Weights of a small GPT-style language model, trained from scratch on English Wikipedia: 16 layers.
Each number is 500 + 50 x the weight over its row's rms, rounded and kept within 0 to 999. Layers, rows and columns count from 0. Numbers have three digits each. The size before them is the row's rms in percent of the matrix's.

# layer 3 MLP down, 320x1280, rms 0.0609, rows 96-183, columns 960-1119
099:485464454500450511615527589600523516462544495634478463477542552513544629529484488506445491445501535511537531481406581618523587500473575450508522462455499500531481484493479420529512530462476461513494522459530572429500632583446454528518449479457545559411572568546572488456505477546500461529563481575546549581603571505448540536506615495543534440570510526495514573411462472530495448534526497506528538436529538569586508601472511620543567488535519552478458477525505558622514427475465457
101:498506526506467571500550445467568564517501602460490447512500390448443555586512516442479483528487564498391455512396519466475467478485386482488476480507513526589472454510420418534456504498496510504482532512430521575509453493484506430525486512539459470386496606507393473574454565438569414572459458429536382576466492538495481533504428507562516544489354470566457522496488433526460509513525499499446453519502532495485481514547467588463455454509532489418653442596528514609464523626530455
105:521498520493522507488576431494580495486632513417488512469526441486398513413534529576478507475509412442510484473425495538415503427481516477491461514505588597565428575382509490516531430514563494526501415526463443559594445500503485451493486477481478506448467474496456386492455466514376501485538425341468594574523452524497499471475524553439486488663447504531456532461471502507467569502555480517486483538467504524540495482539508448477494476568484562466497486467495482449558511490470635
110:590480469543485601429463481553486482461479510502492547535510461474507547454441546421467499476536474460385492542501436465483431446494480512572453466469425514420522474510459514457568494542515478462496444390512403476487399516542441404510585545515514469441574529539475467497412557492418435503541470465476584477482451465528530540500332494530460490481386557538476530512485487476408492408563548479522523546460409489466489439450445586484542373540461567565540510473514466451465535525527575
102:497520500522544523477549484539473583465525449537401476432529472509460461596548514581520487532504538545430520530476481546489547521467493579493424490427473561514467411435482445503486554492543482244494558406584498507499485531430523493496497513597492466475496403495556532478505421467489483573567499541509639475556511457433566542494481533434529465399475516435516561476522499490511533512504557473464470470574563528464578567486592571499479596517474563492521444479382451495529472498493522
101:498480437578481548391504412474540488537516365443406505502536439415431504571553462391474536463504495436498512408522458524504475508565533531464585533436545504560448490490495437489480471461511421471602511575432467496495480498551507438448448496496571473501472407443469526526563530448555490509572548508477299428404549566442417486473411430488542487475487505466415516483501456554427530545443535537503443478509475472471459449529530494498457523447541628528511492488590486561482522495516478
097:427459519477454462491569461391388386537477533500568508471514434491488522566564476503511484483577482475530458537452480434505519494469541576536558555514463440472576476505494502552492436487522511507492405547526516586505494523489501567549571526496551488601479464601597456488468486525532518534507477526488405417631415514505485434448540414533504539527488498437475493467563563517546577553533593542550538480531534565482466484591516508439524505436459552514503536432511526550571454476544484
101:507473480556381430534491553571518430456536468533531467512476483488577395458492510448541466483544518499558515542473492499474551558489471522562480473479507525613517516458546473490521459499456465510485614402580578541553516545510525486436495512491569451473448488501442550502565628483459513516546532436533420555612492438460442560438514589503533559490529492491588474412580572494512453410473577500428628516456544484484446567599521595500527558444518498538426496422553441552467531575529506
099:526496571398438516489485496562446461559534521453563555455511439517484515343511540484465505498466452485494471510551480506463393495492531577544478597536402445482526531455510438476476440548490489473476520522513442509539542484536484532545530509553488535504572454505430433480465435536509491562533453536507552540405460469539573524456448476586477529596470572621502438491557465380489396497519481449530585566490489527493542465568432442389445504501393483462473449516416606462477522471488604
099:523605533591503573414545541559565582534427470499506438425501531438593508505529527489518537528524513535491463507543446473533537501453361522582469465555471431493462479372444445498487498541496517491426539478470503484421503455508493558451538395461610511475422530469428531501536516521438500507459513500490445500473462534500423468565468502522524465517449484477470495513509538499530493526507460485517456500480467549453566481476479526530473329441472556543490512417510467370515523527553405
103:509485521470477512559527527435522504502514551493505403491454476499485497590510528545556434545487521586527549458441499377599605509476555454454466441507457371494490462576532624516483423545494512461496521546536585472524515501481497418535523450578475449458393483518483605519470466487431603547439508375517403432458542496544408584525474504417496472504468493498445477533508564573415571424513493585502570467515497506435476487574587484553543566531521553531583389279553461562536528454435631
100:472539537525451534523477531527476487530538510413467469513587501546544535461513552533425518352485442525475479461490430530525508486484432457509521478528454457502495580367477468522378601479605555550548440595469465472580493485434588416516567579501377463469458551373492482486366511537552495531510402551464495439387437507464516592504507430531526538537485471521388447481510480419487468494515626537545482556517522502502516405535433503436462429511544470582428452498461458524486516498505510
115:479460419511622518502487628417552578506529553593485445494540550562523483547475485616512495483497543554557502492610561425532516437424500533420595556600534442464568412497532499577590536462453583501461502485505566491520516543473444552537521506504483499429494518536595560563559547585382460462528539555583368501613501499465447459471535546542523398460565483434481540460516520536569550490445437545495408488464596458420509563476597493525482536532581472460566584431481472505515451477575404
098:456477478444500581566510480454434509512520556431555447515468453495572479479499486555473565486548551477489536423576484482529467433464496519488560501455376457499466449485488425454482598529537493421500511494554498549468474484523359578460502410402540419492570497393597596394390594503481429477530572451541434582532527472461558503465491485485417600475506466359441497498526449510475503444499444508554505522543570584521430490526498569406582515498548544505439364489505430453441516520606500
099:469499511482412469500545493558564506458483477450568485476457467531418437509468441441533570502550496453498461565541495448543526481459519482535529403413552432508467451478497443553481496454521653505564488557475531477499485519431535490482421488581463407563579550570575557474381549402541512438497511437411477470512590526482491417630531588446558493521516458496464441464533539488584540505540553491505544506476561450540460491477423494484467560468552535476335593548366514546481535477516474
101:507545511497497469428512451596469554513536462505544557507610599492545594498523458517428552478492527472508543524541594389570574525533414530507536525594520533535507562563446533453527514574574425577524567541532494501484510476507519539530556489545504500462473503562478526454429418492428483540491542467496513476589464475600563630473521412443547487546461444550523493468528559430470467499450599443559536513516467540549510537471572461503523614530531449438519453559483517595561499527486568
098:557514520461584439475582423432436517473582515605577530536436518477472515598513490467515464543496472510600498499499450437447447601443532503524491461520471382501539564490447553563530431544470472561426519513570607450554526548570543473567500579471530549485551455623535558406381608607462512445553494604484444510635534507498491501439469548623469445526537584509596532486495482424545438523459499435540609421422466517514403450478564511567504547468391617610487491542473491474479483476492502
098:580510440484531519511528576483449421486430559480562541552556446498458486417461569543402497539532482561518500468375511503494487539581526438458515429487579537513541527468508592477511549583521422492413499497525430522476478446502508420498455496574483431475539441499451473446462514494445558492459533453467283511483462470460504514463464508470523463492535536550428437495433546570496520514522468493521595460552482535488424569524511506420532485456467481452488474506601506577484551463449495
099:424490488485484527552451521515554536512475456511541538504501436635512474453569473497559490497517488498533581576432501505536435439441391480489465526521497500488472424521442462509527536504516596501539473506462529526556480502587415536488508535458543525520529435459632514416459513522510487465594470385380298564536455489533553393482481545448466485545500516475524430606455426550494524516496513454431516460471455515425533527556559419499491472595527470520466511558539526581545554430471443
095:516492513485477483581559517446519530480472587587555543487401493509507501449545448456546523551450454496510505492567548471439480524525457541513424549443513480513514455452555476568522478430554495519497550487590398520435463461513600517475509529464488486519463536477383593494537485520522445509504473539572451505479487505426561558477463543549420567623497504562495573530519472504523509422496569594413588393535390529509466571473573570480513611545472528515521482474479468524462374504489539
095:456489504528535577461513478483495466591476542447393426510491578485553584473519536572426475479540482549523490504493612463566443493450521477461566442606448438468503506548574524544447523484500424491503508518459577623549465521469459587547551480513550571474511434433396487465558578522464517516476422418432464502459589480454477555558414515548553563495469410509385526457490422498529531599524492496521564499498553527556456392447534569560586545490468460550504452485428472481456486503536541
102:502476505492462549499504443553520468467501496550422568461578616545541570551597495485472524491519469483389470411534510435544537574512541485516468441562485493540452562507436316534480508578605549529531476453518439464515521493427472540509550500534471448536465423502403361510482537676439466525489482538491591456538511512520455524495487564542496559498449460460454504506449479451546469614502592489522532516445386559473482514450538526382495530538475537505540447491452519538519521545498495
102:435481474520443522479500483530515434526493427622545484501460528538487499565512518394538451542512499433625539514512565543510564497525526516456516515415616622499570462557436380529543525529474512540469508545416533495496356487447544486540450542430537536559507487517448570399483569505507622538491504477439501575617501509520485518538565464552457596458537599457515492464488517401534543539443465584536543583445503535522500522422515520530449398467548459530550446532464594517479525511384490
100:538447458530440457511525433470494462442380510594483465534524534423487505503444487518464480450565494477494493493483538456491497544420576496501499481530491502451498614487514532462470598499598582450522494487548529441461408468537541503496520530486506416480499486456528506514607526482524454426526575575527410472552439455555487455554438438550514494508504529505546564457460495508475452569501600444477466469500570468472415466495457482463428614485549466459490474539364600424486365525419500
092:408473519540467371445504419527562424413511466529490562553442549475581433489476509490465518532492384549567559427467463481548494519498526524498490500456534469459567479536560538483454582591492489393475386587419505514510502518530491505530437450579505531472543526477480498453564490441533530457447413492453478478460459548521571545457558439479498567505465431451510450497511342511425433477466437536462585436519548541484506569451519472532369483478477542434469426454427515473523512466464510
097:472513482417497504532492617556489482511550519551540467471503411494513558465379457535558532525576480481490436450531526501424396453478497459487549514453462552537485434514548378481454590531464497625541459502454575523515492458500536495507539492487460538445502531458555491521572375477498420518483453494510518501467521494441507419490503543542532511459434452504531500454432487611496586547514565385537414462531528557482564460612460537503464520516430469547559468520520553498521523528466315
104:488474476463416613490485409410576549559572488536446495472500532420473468508449475444478499539647443547525523538416552553532516488581527495478511545502473537426463575506491454440548556482501414505424535498500503441472652549462475530547551493483459457512561518535549451413546523470443554446496451591432524486614482527453474547519610576412499560481530547578617503508650523483576520428541455495465583436431484508515438469528540410500499513517486486458491436501496449527410462396534549
104:478463536443520455529550586447447470490454441484492526475596606464566463502500499412485527454474482499578509481470447591486548553482496535500432512536517419522510527414500592498558442467553596445520559487441502547496492550453466596468500523551522484528523508459557488503511471610473548458425556539493616464458521476484481580467528471484498550463578516617483537573436491455516580483484491462454380522449571413401523511512579540504534458513390502504528572356493545507472559527487435
097:513453500410506362551544389533549519525539466485545582460391501586504545506514534460597526489531494537628503431430472507483531446532524379514461509465441632466401577499485453451450468511460462550487473505513539481487464500526515459467490500515473530539588529570548541473429450549581441451511503540522590594537453476458539481481512400504442511468483482528482602543533431501519428529491533470515559474529547461445450528520540518486523529415472561474542547506604525513404442427444530
101:440482459489538427552515541493398507502445467538582487531595491451474442452511509463414524464542441520516467442524502591449534501532431469498536412544612509537463537516571520581538521445477567541440463486579493383504584536532504550535431523481496560493516490558469512470499580482470488469524540566552651656548478474518437587515595493457524550524491534465471559500558457515528482521510500536523487554500551422459422506491591518479503611544501425567541547587533570528559458523466516
098:481451525579472620552613446538496429547539597470496535513535551496503561450485475466544472415506463501487455436466459483493512437496529488459488442545493487483565554445465507469521599533562402486564505555459557432496488472528566570520533507511452473556518457499456546536442399515517508543500498637543492483517554454484560402404496498597429524471509451451532516520508554575575525566468462478563519492493513546524485540514528598576551574537562429508408523536589420535417554501423503
123:501480468479517553486525563576529415529443508410544483555378478427501399489436481531523501541471446476449473508479501458573478468478371466417584501511522515472406504491448482486427464537533469548417454527423526484440436493510423497644534453513533472518530496450424529535393408519468481460474466366424629525486501453481466447516469462597429442493435477489439455544463508433504513529525514505377522587579485480480447438562473540544554415440463572398463497459423485471509468468478512
095:481506419537516454390548499543523503462454476498443602525474550492504431531526429559457506570479478504462500490545507601520503517446448481496493477500576499540460498464512568504594548487556378506505507512546494580470467509483451590529465520511531457512514496532502590536605484552513548492443527481480449492476535556477467469545573406495357488550555534509515500534549385538450447441477493561467453393533565465570554472515586478503519425456518504496518487553449421485533548487585541
102:516520471422457520553547423525543543500541491462427517426499487527495518551571438435485561500482471440530510437620532629475420554521516495495442457436467577497411524480591505542528481545546432511460516440485470464501477476454506427423462472535568546556483492520415462458524469607496530531496522530507501506442517502517456441533450436427476568450404585474485514478572463517518564448521479545571503519531555474489502445498497540431466538498447445510505550490482535388516588422490536
094:479491523470545495381387556491523466575450386610495410457572539560554501401491472579506549560547496472500585503497472479503507467431470489512503479531530510459448462430464502441465457444468621556560567534557497563470627502524447547461507498492551553456498587433531434421472405490527586600570494462429584432470532497517551485502542575568513428462564509511477575474507460539416545567550518515525424497538512546537456490459505442521500503483470563513514470519454552398527575487561511
095:486461494454553360519495526562474587489561529612546499490397510452631493509552477501510515543532508474480535516525516483545553386526530503459524539549537498447498552579538523528532605531539526493455540483492572510441600490429493474454443527485533542567481507497517501544467554514448496478396534566497459453509493467496526453559452503443464529614596529464598424493554480533538516560467403468481545336474459480538481552532501518514486487461460473444531533545491529492535519426476456
100:546467502423515523505498479484486540486506436505503459430453422557521481455509433439546551432528446538518446525483539431466497503567580500485478481481409488533457531480515454483464522398509545455522463467494533566482470477458557456495465438624415570590503486495361513458541501442527496490561452484509550450470490533598446504456470491511493526543437436435418442511533552528541474383430437497514456564580525443496561517544539589473571522503518451524425440544475515547453517467487483
095:544604481411594478506550546541492471560505499473430508539586565500478552419567549503396512503426481509469561552580542485537443562501590515517518485444519382495564488511459560485436495590594579554520547502579456490554509514528574532479555433551570493451567525492521502434538473501530421532463498457503438486412463517456460508485496373514631477527467500516447478455488532541487494515508559528447557498462375507459507504463514429569511466580517544527393417477510489535528473527485583
096:452501503362532481547489510470491463314486501439484544506446529523370526480537494486612483477540549575552501497485583539479574503479439544460555595507550543485545578504587411501527482528441488519426560503482445384459522461547500487447565529442418451528493528539588472546512491584465536477455485431419502574525488444551521539579546450495550538460550522464497535477455456645432606471555530541458455545563511495487557566425522507605510481631507489418537523456479466475569492540502473
099:415481506387436514464531539477482661487467519509491479491469578527463557512479478569456543473461429520503497505521598467473492503480459476514500457479574474497453480455503401534547497523521508436424553467375544500526446500374509592481503574525469561415495453515551479473605411524457477519418575499556426467502501445546434453453459448488507587573425550458542488569482478439520446587511469527540465517485483529467455526506556482443423569508485468467520401503510461538469558426498535
097:504523533548532509540438548473526522602548553394487517506420399509501463533474477517451443535513479406524517547494474352489471633513486572517515508415483508544490459464490582485458598558593523579486460561513513458524467509472472443581487537461502513467472541441499483514473570427547546540459468449579618561584587515539525492464519500552521546515520527548423497519522491447457470517497539480552461585554592447552542452496474447496495465476486513506504415551457533514507488553510452
097:461473509522485464556601479509477447543483443513531513528499504479501515514555468441491486499488538521571477509536526505490554612555459505492524502453525481505514519576516495412494524556558589410446439484508529504536506529597563447426506543563569439526532506429613592512405595528462390541441570536569478466506556475461589533488462521454470559478532546524477533553547423498572490489474375514467494476440425506448449515532510564397534555526443410462534514453367523491527539474514461
098:485495512490504465504532485501525498452488490515516563486527478506475467475464525509484470498532543535482507427448495391551514527456513587524483528472586493469548437454595574518518493480478526475537478460534525521519575565392531552496512518487551521531519487423540458506458422419532565435548468529502530467561528470548559578484622490413517553422596541502575528507464548518553542377527443483595509548478532488482524511509447476494496507508514510382540558462452456515539430443464524
101:523557545439404439434407488513396438507539473511548424428505445472460579592459567426500539526532472430462522413546473544484539518518628503548492468505377576527499504492431515525578509468551443499546480508530531552528458484514507390538480437586480510493568458528483513460560477534554573523455475616499553456476416520462521472433531521500535439564493513444540433500592435479404455535527488473492439507430500529527542469505530447558496537473490567552439535523516478522401529438574500
103:460516526553515455436527518532512541492567591564503459438525560552441417547513504509496571519582460406577502484624494470630577569561433530529425530523530520492480444499533499592557507490460495658615504513545534534473496480513559464492505521484545472494413512511422596528447533567503475502438531591564534378479492506474460560502452512526488561531449548480552551515504518478552480625535397526524468469528447488378547589434521458518467524445481574516452585492544447442499482442536521
102:544516485538418541532488449493505522491522432513473418566567531540399556556518503396509488497595483415534536434521514564407476560486480466530489424581530575480543551393421548475530437525477512454576568458486448486496469457517506463531471515525606508402497549506468441577589423521519574568466550496486553462465485393505525494471475505547465526503494534506497503438462418526464399521472520461453507558475479497491514421455531503464415462529504490575525543457509578495548477524508461
101:502491515489435495395477598527521554463494459524510443540458507504509419494479497471579477511485526509572544541509519510426460410473458525491670499614559433517511506449517516479562438554405521591578547591568465471490544465492517455532512497483534458420473524493441504531480469476508531535451378590547405488449502421507540488453516489487490517462439370543391529465527527480574591527533479480416513537573460464514533626499583535538463433517366558389458562528520498509490539428444421
102:465494529435523498410569525495569484372518514521480470520502555575460509442492434449560481520441576544494526499392433485492531450499581515499511466417498477514547479568536552485510450471471486499414570439584554448497519555449493535445490502601464552538482501629505553547411444604550475578458516599492458444532589485462558547544466520404526469530481543547564541457517421487447482591546467482477603442492509422423514475493509493543500504477484443517519507512475488483395435468483588
092:538538549478431465509543523435440562540471483562544451506486555478500542551468508566516572539511492573565463536492482460516575489528514569541474510489505596448588536514531385516510551507475563496510583406542507581494454522492470494429435491559524498441500546589398571502414586477452540461502486477603650491475525490492487485514520534399428505476468566470569548445484459509590526432507421485587490529576519461523451534450477416487420521495472474542439471517507548418465519474488482
102:469466455482452608560499486520426535450458507444462474493522412543502480582559483490563483458456509534465471522547490451453571522509546566505502457471561474428355498511448373458479568584508501471551438514470415484477446500469521442494525545600427489503454519476477573536535475541483374476505459524483485511524475568457454532506461460504496504500491503541559467558549540484428517534415476453530515469471497532512498550435522544381455485531457524512560473505461391592433571469556462
096:521482496509465512531434529548457461462481543563488466566527509454523483506425513458564536552480508478528475525421414473536412557465463488510539517484480510478487552484397523549559428431490492575502466558497511523448429450590505444470516633514537487459445550579408516565441458426588471451514437425531425494417414505398490529521454473578527423501443513558482526503508522427549477492518535577535496475530445489549537517515517552399430366483472430452499569449571519498539514533566509
098:476541506518418481523480516549452490472492464582396595520497549494457489537489543416464491511571479436442512401447492540536544519536504469440478440459524452466519501518454538521507530552444529590523493506526500436522471568435473411471521559397521424532538519527532551541516482431485465449488614585423566551545526452390461512563529550499437516387523575562509490540597543405576518498529545474430617533544599548455440482506510614606581392520500472514577566553496453590491467471507578
097:500497487504583597511432507592518559482488499491476544545440447456454521506572522570426492468552581564450538504456573503460441607431510545491499430541571565484519436539539497579512575463466565495531498523564452527487480501541520530464424548512373466488447514526479445562435465460558568521564442476447561577490436469473523511415438490488512593500490533476454622569553516365565465637490537539569437505489442500485522502473523497430469470508523408515564526519477498374502490520511516
101:505502499515537529478473461510546522519561489439509470447462508508496485551539539483490507542472454558517509510455587514559554474488484529534507492552527423501510537551659475479509557472371560527525504520551569552538581505442501545549588514540516535551518507545511570473507406579461484507546459533507745524454548560553535512463512486530510533489518556594468495483492586508542521487513513505465514422407574541490576506546488496536520503511624591503620480528525444459474444559513489
100:539525444451482417552486375514459579430461529457500551442481585452442492602511477524553553510495537461557517492605531525533568498418447476524550393489438441428406493487480452516527449415464571547561477457510536517477469562513511509541441539539604556652473515467478529479533492546490480515551528561521636534538521488513479531450528512529530509534446563458443534517596508549483558505415469523446546515480582504514430428480486536499470449473479637514514513506581444596467458493562539
094:403558462517566490544471514494502522482473502553477541489491459570442522623475489440564504431570528495448482461628456508524490577461388508535429451451421569538505469454451469554526410496436615541514540483485452575497499531435480388508425490483463488531473545437504550530518548458465499538505527500471551520477506544529457427588538488503519448471496511420482561495551537603489472553458507510517469456555552482545380509513486543463490509590478462474537576532476477415487429506537554
103:513466455580476512460490534501498503561517484527521447525515449481542552345437550476503499511499452554493487481523555534506423508538508496440506581455454601503408541518496476467478527471512553526510544529441491475494440453484531583460594423474476523547408533502591607490494533395415563474448465585485470470415450490537515439487465459540433576453566483499548548526445570526439452459515456541517474397476470469447579499468469391436446530513493544504517513434519496513438436477485500
097:542518459513419473489480562552539456508472459447391536531489518469537460495509503507546520688485551516531465550565475408462447478480576402495559529467554406566509468492513592481479482512576479457533536478582533440433520491578453471398577561547563503453508500498473541538459465404546342447593510512489609493484472495491517508570524420544429530549482438481442593551640549416494487485465507481513440530471515516504417493514544606553565598479510552457532582472480510563577472562500574
098:540505521563479516516645536426487478462486470481548499546494438509437549487493520507499494465478542557475472455495376560487472455472462439522532540482576491526529555473562473472372500506461379391467478468480489495521516469464513444505460548468559522488585483556453549506439473520535429568395536430534482534512532471576479456477454497522507408525515516530464532483379523468549488485577529603459499485503517538513546549579481455534474520493480448513464379480434501382464563470527432
096:491502569403537488498476564532471477510526504519481524440441422420531441548614545528474529456541560566438479601469496623507528509538518484541560506452463450516499448488484528439463552494548528479541540450523380616455491565600527473499546488443486522503514514519631632531480549524440467504520465518533468469572486544523557479514445514556559475580475431408466504544417463502519511480567513476461478562453426556565492536481491504471540613500590500547492608475454534530484531509544469
097:494496473494510461550523439507530487438520524497407487541525423493447500461488438473501509533517539387522505451466509547550481417489491546481551415637474374526449519451528471516585511499434474555433474440526438494421493484425477457548497491542450499454492452467472435605444479529482540525558522519557562509483520502465490500581467611427514536481534471550496539477491449404481447481468492512519357517511429499479568528484433498545525470485431505474556521564485440557569482530488564
099:430480516559470486462526450502496591489429577536505490514554502499440473498475483473519508485480504447598515444585515469450533474514487461516444564572409509518523532527424530493500554552470519423536549507487545557568531561469464505520491573477535479516517429534554516487529567487647547475485590505526581552558496484423472420502535530422505532448479555496567540515569483589498520598524541606531482524517558481514581539475487497485494488479533559533469370529500459502473495514505541
099:493527442558494444532414475542478446643470417522450431520502480473406478452445458568478488494486489599566485521445516495493436509455412566457528507441546512475484608494568516541566642514398536508476495381560381472480428500461433576562428409535545437431418497535510511499485536515546431387500487395508590458496517459554475505510504521421480552561533521475456517522515588559468411472439454458522484553527442521537476450521429435502498462457481473477421546533507491461467592486589520
110:494502513548452536568473505546552459429513427445523529486504431462459482469522553379414526456435461509386536438429482512470478395505473510533527615495505455540477461541485473450468405475611388549520473579525508500496500476493533426489586478449472552477546477447473495517433403386507399511532439411530585525444488516564412508505444559588523446598439408583638485504514509430458476528447483475474402545536504453492565483436444537509442477535481428417462486454550505515480532513524501
097:491487474451528449460526477538514519411451526530610477523496471518414508448482477533430481554555485496491395628442480484571441457475482474517494498508559597507472481424495542489477487454397656440505545465479437481487483447485513477391486442496475522497480476546427557449423581399527455545492602512530368431487506535486439468453479549470479470510479403438485554433436484588387475522507567505497486506407515455559494598363489352493506524475513591525532461567468411546487472553546479
097:513516523426531533612451421500519528549514474586404511528578497527489431490473524473488500548486484563515447520456486584469479385472534538493488646454550554586422446482531510505499478573525546468554587443585475507511578531470515433535491500513512550586513508481617387482404528465514540491485510475413580547480545539519562488548535491519561494516475485520540456506473524560549527565579463501480500461493501425489547529490456429552533471554552392495487523452507523544535471487565607
098:464531446446536440536527536474634528426445524496498449428500475466433514523465447481498499513493465493424466514580510553489513417443505417550501464451452581468525565510482546509532518522561470596524544485416507465468519530529451442532554534478540583526537465522478533370553416531530452503571590555501405590499470587448485505360563487475432496404478475572492505550393574577517380518569466529471498385557537508527534549418518444676493368498573433457610530482445560527584476500441481
090:520578516421579431562557513550552532487553515590501475461475497385488490510496426487540495539546470597507476517578442569474531522480490457510592498533558453499421550540500494571422442551597618592478500446497471444491507460492523458525449534477501474485457515438424487481327536587462439468470550550470372507511433522532605562476430539525483490568541588500545435571515490473496550532460465473421604569496427487514532488507467509405563525503480468578533506491460475464485524526477537
101:545513458455392519446598389547543508513542456508670624489484486433489457483448499491525489510494564591531575494399454454469525609546547532505459523564523583516404498454451407451539458488547476436426544490414528514541589489462473405479484454567500490571499525552566581511477402487622581459465447512543589512471396499428541443521535515422456520486470564454539506523417543407599534479555421511532552531387533545465532545575507454416472541499488462512542510522516507532441454464534488
097:536530553476503540535558496490475540458478521524355533528433556464502595594515466489545546547498604505514484492377477620456564475449510561552469500426556529564496404485524481550548511514350523546449527503469514515497523523457442451597499560402526463385543524513451579488571426547621578479512519501548458561479552486579453510518610474521527465585507459466543638510439437493497479444537584631496447551421551473524486473523534532524527413513484539443502500538425416471490429531475454
100:474526506571559518474462624589456469542480572469517475575541528558482517570473495515518494607477543567484499520567493492524537470516480548529465423610505454532505492527469540533509505446473488592499489471474468533530492517560436538547521507501421441496483462507449536531471453517465547527483553450504427519393545557583436467470456491570490486507490454539532540492457495488511534489543507547464540465454501488511515438517520426468455426447428503586515536507512561516535607551481497
103:481508512465472491539465532500490485553529463569473574460518558500452494488458523480502512500452511443507519409443579561475536484492438515437475466485498548473528571563465476491614419448417572574455508576399498366477481511455492590584460533493524482561469528486575429538506419449533510473462412459483546519528515458459491585547515488556489487409561468526542450503412380545478521396453524510496423482472545440498485453358507473588569436588528437506579606491470499527572495410414537
099:515453534445517559510508529491500585492466530432473454418551454488492438478467482465547460578568447493447585594510549508484428539530535523503544544531524519497388563427438538604569458537575456507474479552490469538484501451441518534519547426498418546493591548506421500542477426490584475586471465420504455489517507542468440453569462542469514429598438465550534513496453527438442592559590415539545583499505505445439479496517477488564516441448523452501472398492451535559484509533591519
095:382478465430437570521479479423428549426542450555472495463316521469453470529574460483531449493551484615519452541486497518485506358519411516507503514442571504466536438546519407475481528549490455531509590460479533505451416547479447579523513495516475533493422454422401452465574673504446516458505496451479492595514586513505495480501471485642476511438569526407570497567544496627499475572430523536523501504519483489480490547542543454462454563513508477522585562488470531521506512483480595
101:537529423531510443553436469443519580445466543528487439506514538491443584524511449447489466578513549594539534601432541429499486561497544555493584514507542448479543460541541501486586429528483507510465434509494443527460506525558466498546514477530529471499522497474453596548480402426417528439519508528460452444506526498498494433565531511473547482413530612439616488515567433502540534428457529524486574517504456472536529558458538488496453421524548518464463542455459567468502522481495466
100:473496476514484489413454498473431452441506555449548482489521442485563480409614537463472488463573399469458582469524410514520452464495460434471533434557426429603469499454468478465473537457505427503469535560457562530523471495569522459439574535510555571495529516491460411539443497441469496560503545524406480451479453497483466485528445462523521464579513513640519462570486441406480431558503558498487497543494537415477566500488510594502562483525457520502444527452429519479565388515485549
095:566505532486476434466501552458467491376566493490426471504553511458493520489497500419559503423503519487497479421508438495541502483485418481459487478500591432514485455541597437515502546547455558455580515438558496498550500500550497530563461479543468542491427433445468587489578541580469590491542403549481473470499501426591489543530449382432469526552569475493535525428462529627433511475538445482541479488507598440482501494500506413575450496502433434482524440565501527583440511450512581
099:483524479443515516399484455556506488461481514480470461594479608539607552467503438497462517508547557582523564475473585548542510532507564493502532551520449393470462565457489437409534536474543481463501474488520408595449546444472482575435521521534440520482459475467454535457517501472525561524493423507511405594449557603508496540595513461550495580559428458441501509438584456505459453545546481399471449498508419477613470522472489518494441487449536405459550541511540510457475449571535491
098:447526522559431513485421495495467507462468509579429502392600491510438434438553575482534533562554485540497506531493497526502462479511435496476505513503402428493562435483461563529513476555575520520530517462503511478488408535421421455446540465491535411424541497460601491558523524495615430502518590550426609514545520495385531450521442538451522511426483514462557503490530540462559629496485520504450499469386509505493571538552517443497424549467541584491456526526472539491419512474566425
101:455444482522535568501527489442518588390489449503477508455548427510462559573635488446579499459430535535463444458401475537409632552542502532489536430584520521478589499500520489480560532400558531480490519471451578539474438547508577503472418557498506468494520469518566487578458484508487504548436455489543546539543510479469579516432560481492474498482481451516546499582513476484574522503540552506442546420570557531409418444524519463478487432591520545525548495492478594500465524537624460
095:454533423508561513566592507487466508618503523478491490481488573542502509599454510502538512450567485563430498464548533486490480479572559472495505480446527466547590523601525477502527512480511460565520566466569477450571505533463482583496476487553444500413385553519512541557552407576430520536402516528554434534495560478425503614502580440557477512522486494531475470507633449439548416481497531498586536491579494512529475520474529435365539474551502417527496499563517461483481599423565578
102:517439503536489388476478568476424455522486525463534567581533622551405475538522506657585451551504493548595506524523481494527473382491494449427496494534434562548435504432492502486478530454499498516413525560439563363436558523497477515508517473550529522549450449520628506461565529542448526441479539500504506499429512505545516541455550522499459532360558510504457515467519578487514483473446496548473399514478540546599584564572572496545569516542516505520444509580491498544483642456421523
099:507486544596468398521430526421500467495452510547436546452424433496480491505504397450484541587525425494580441508458523487573578483503535549528496496498550369465527526608587487600557514447503559477494569491547518422469458496440501421637508542588485511502513574484412616602461617562522527519486537528511503537523524536480561457498510582627534517576583510510467517510473533474564536420551553561497492509459550463525537556479438543503602463438510451558564500424494506445550469493460456
096:477499472566650495440478507532552463424498580475495515518491478476548486520467450524468472512467528561574554566566504508468563514509593487475493614485555541479524475518438430527471480487456512515490402530515465488510495546424462552492495520560470508512493557543447512581542570545576532505426508483546541474468496492469515550557546499599501444467549462527562402532543453491502509536480541488545577510491515503512543473515529503445469547491455518596435499543650456600449469571478552
101:456536474509530521601559494481379521410464490564531548508488559537511582517476536509592515470508533579562529501636425487497505418519503464517629482489561348380554463477476484442535494508477520524502516525546369433581463516525532625458517510503560497541479484549569610477593388561525439542548468488512371497464546499483429563543503523474521496482541563499558527525579524512498621525541544500532524512437480526553475519441534541481490486483553526525446456542475372455463490450530566
100:566485463541512496475443541523499428449404520435505522539492458424506517463403584530475521480473460487511462410488457466460482489417462557470532527360378493540540492588468561470480537539525476514421557473536493468586468458494479534535505539484539566457459436411488522513396482424408470502571494450490548430487468563505466527550543503507501526447448392573501447516566525426461476483473494444452432414530469558483610492490439464536506496442500447538483570551429542583488556468422484
094:524491448429454472435496551531488375529596517521423567412477528512494598436473443528475500433499550475529565495601574447430509494566528515532472598469482555510503418505521522502457457468491432498407475490462443600497552525575515499436484466468483467507537548483466417412450535537572458438468515477459649517471497557569553365511444437496520534524515443523506476493520495440496527512575516415482420517525527517524590500541479548438557480480498502514473467615533513484482411544495436
103:589507512501437484505457478508446468450451502490546574514534442510652452448444489594463456463405543517517410564401537441444407542420460565547471531542535536509471572506431546553457556512436486511453473467528485512532464453494470556524507620519464502417518498504536531394444409468511466496454488459487425509414502542479508548580565442484524529467502465468467524495477594543417362508616551384472526426504434438498449464576454480542487384495466349516545445593477416511544541556612477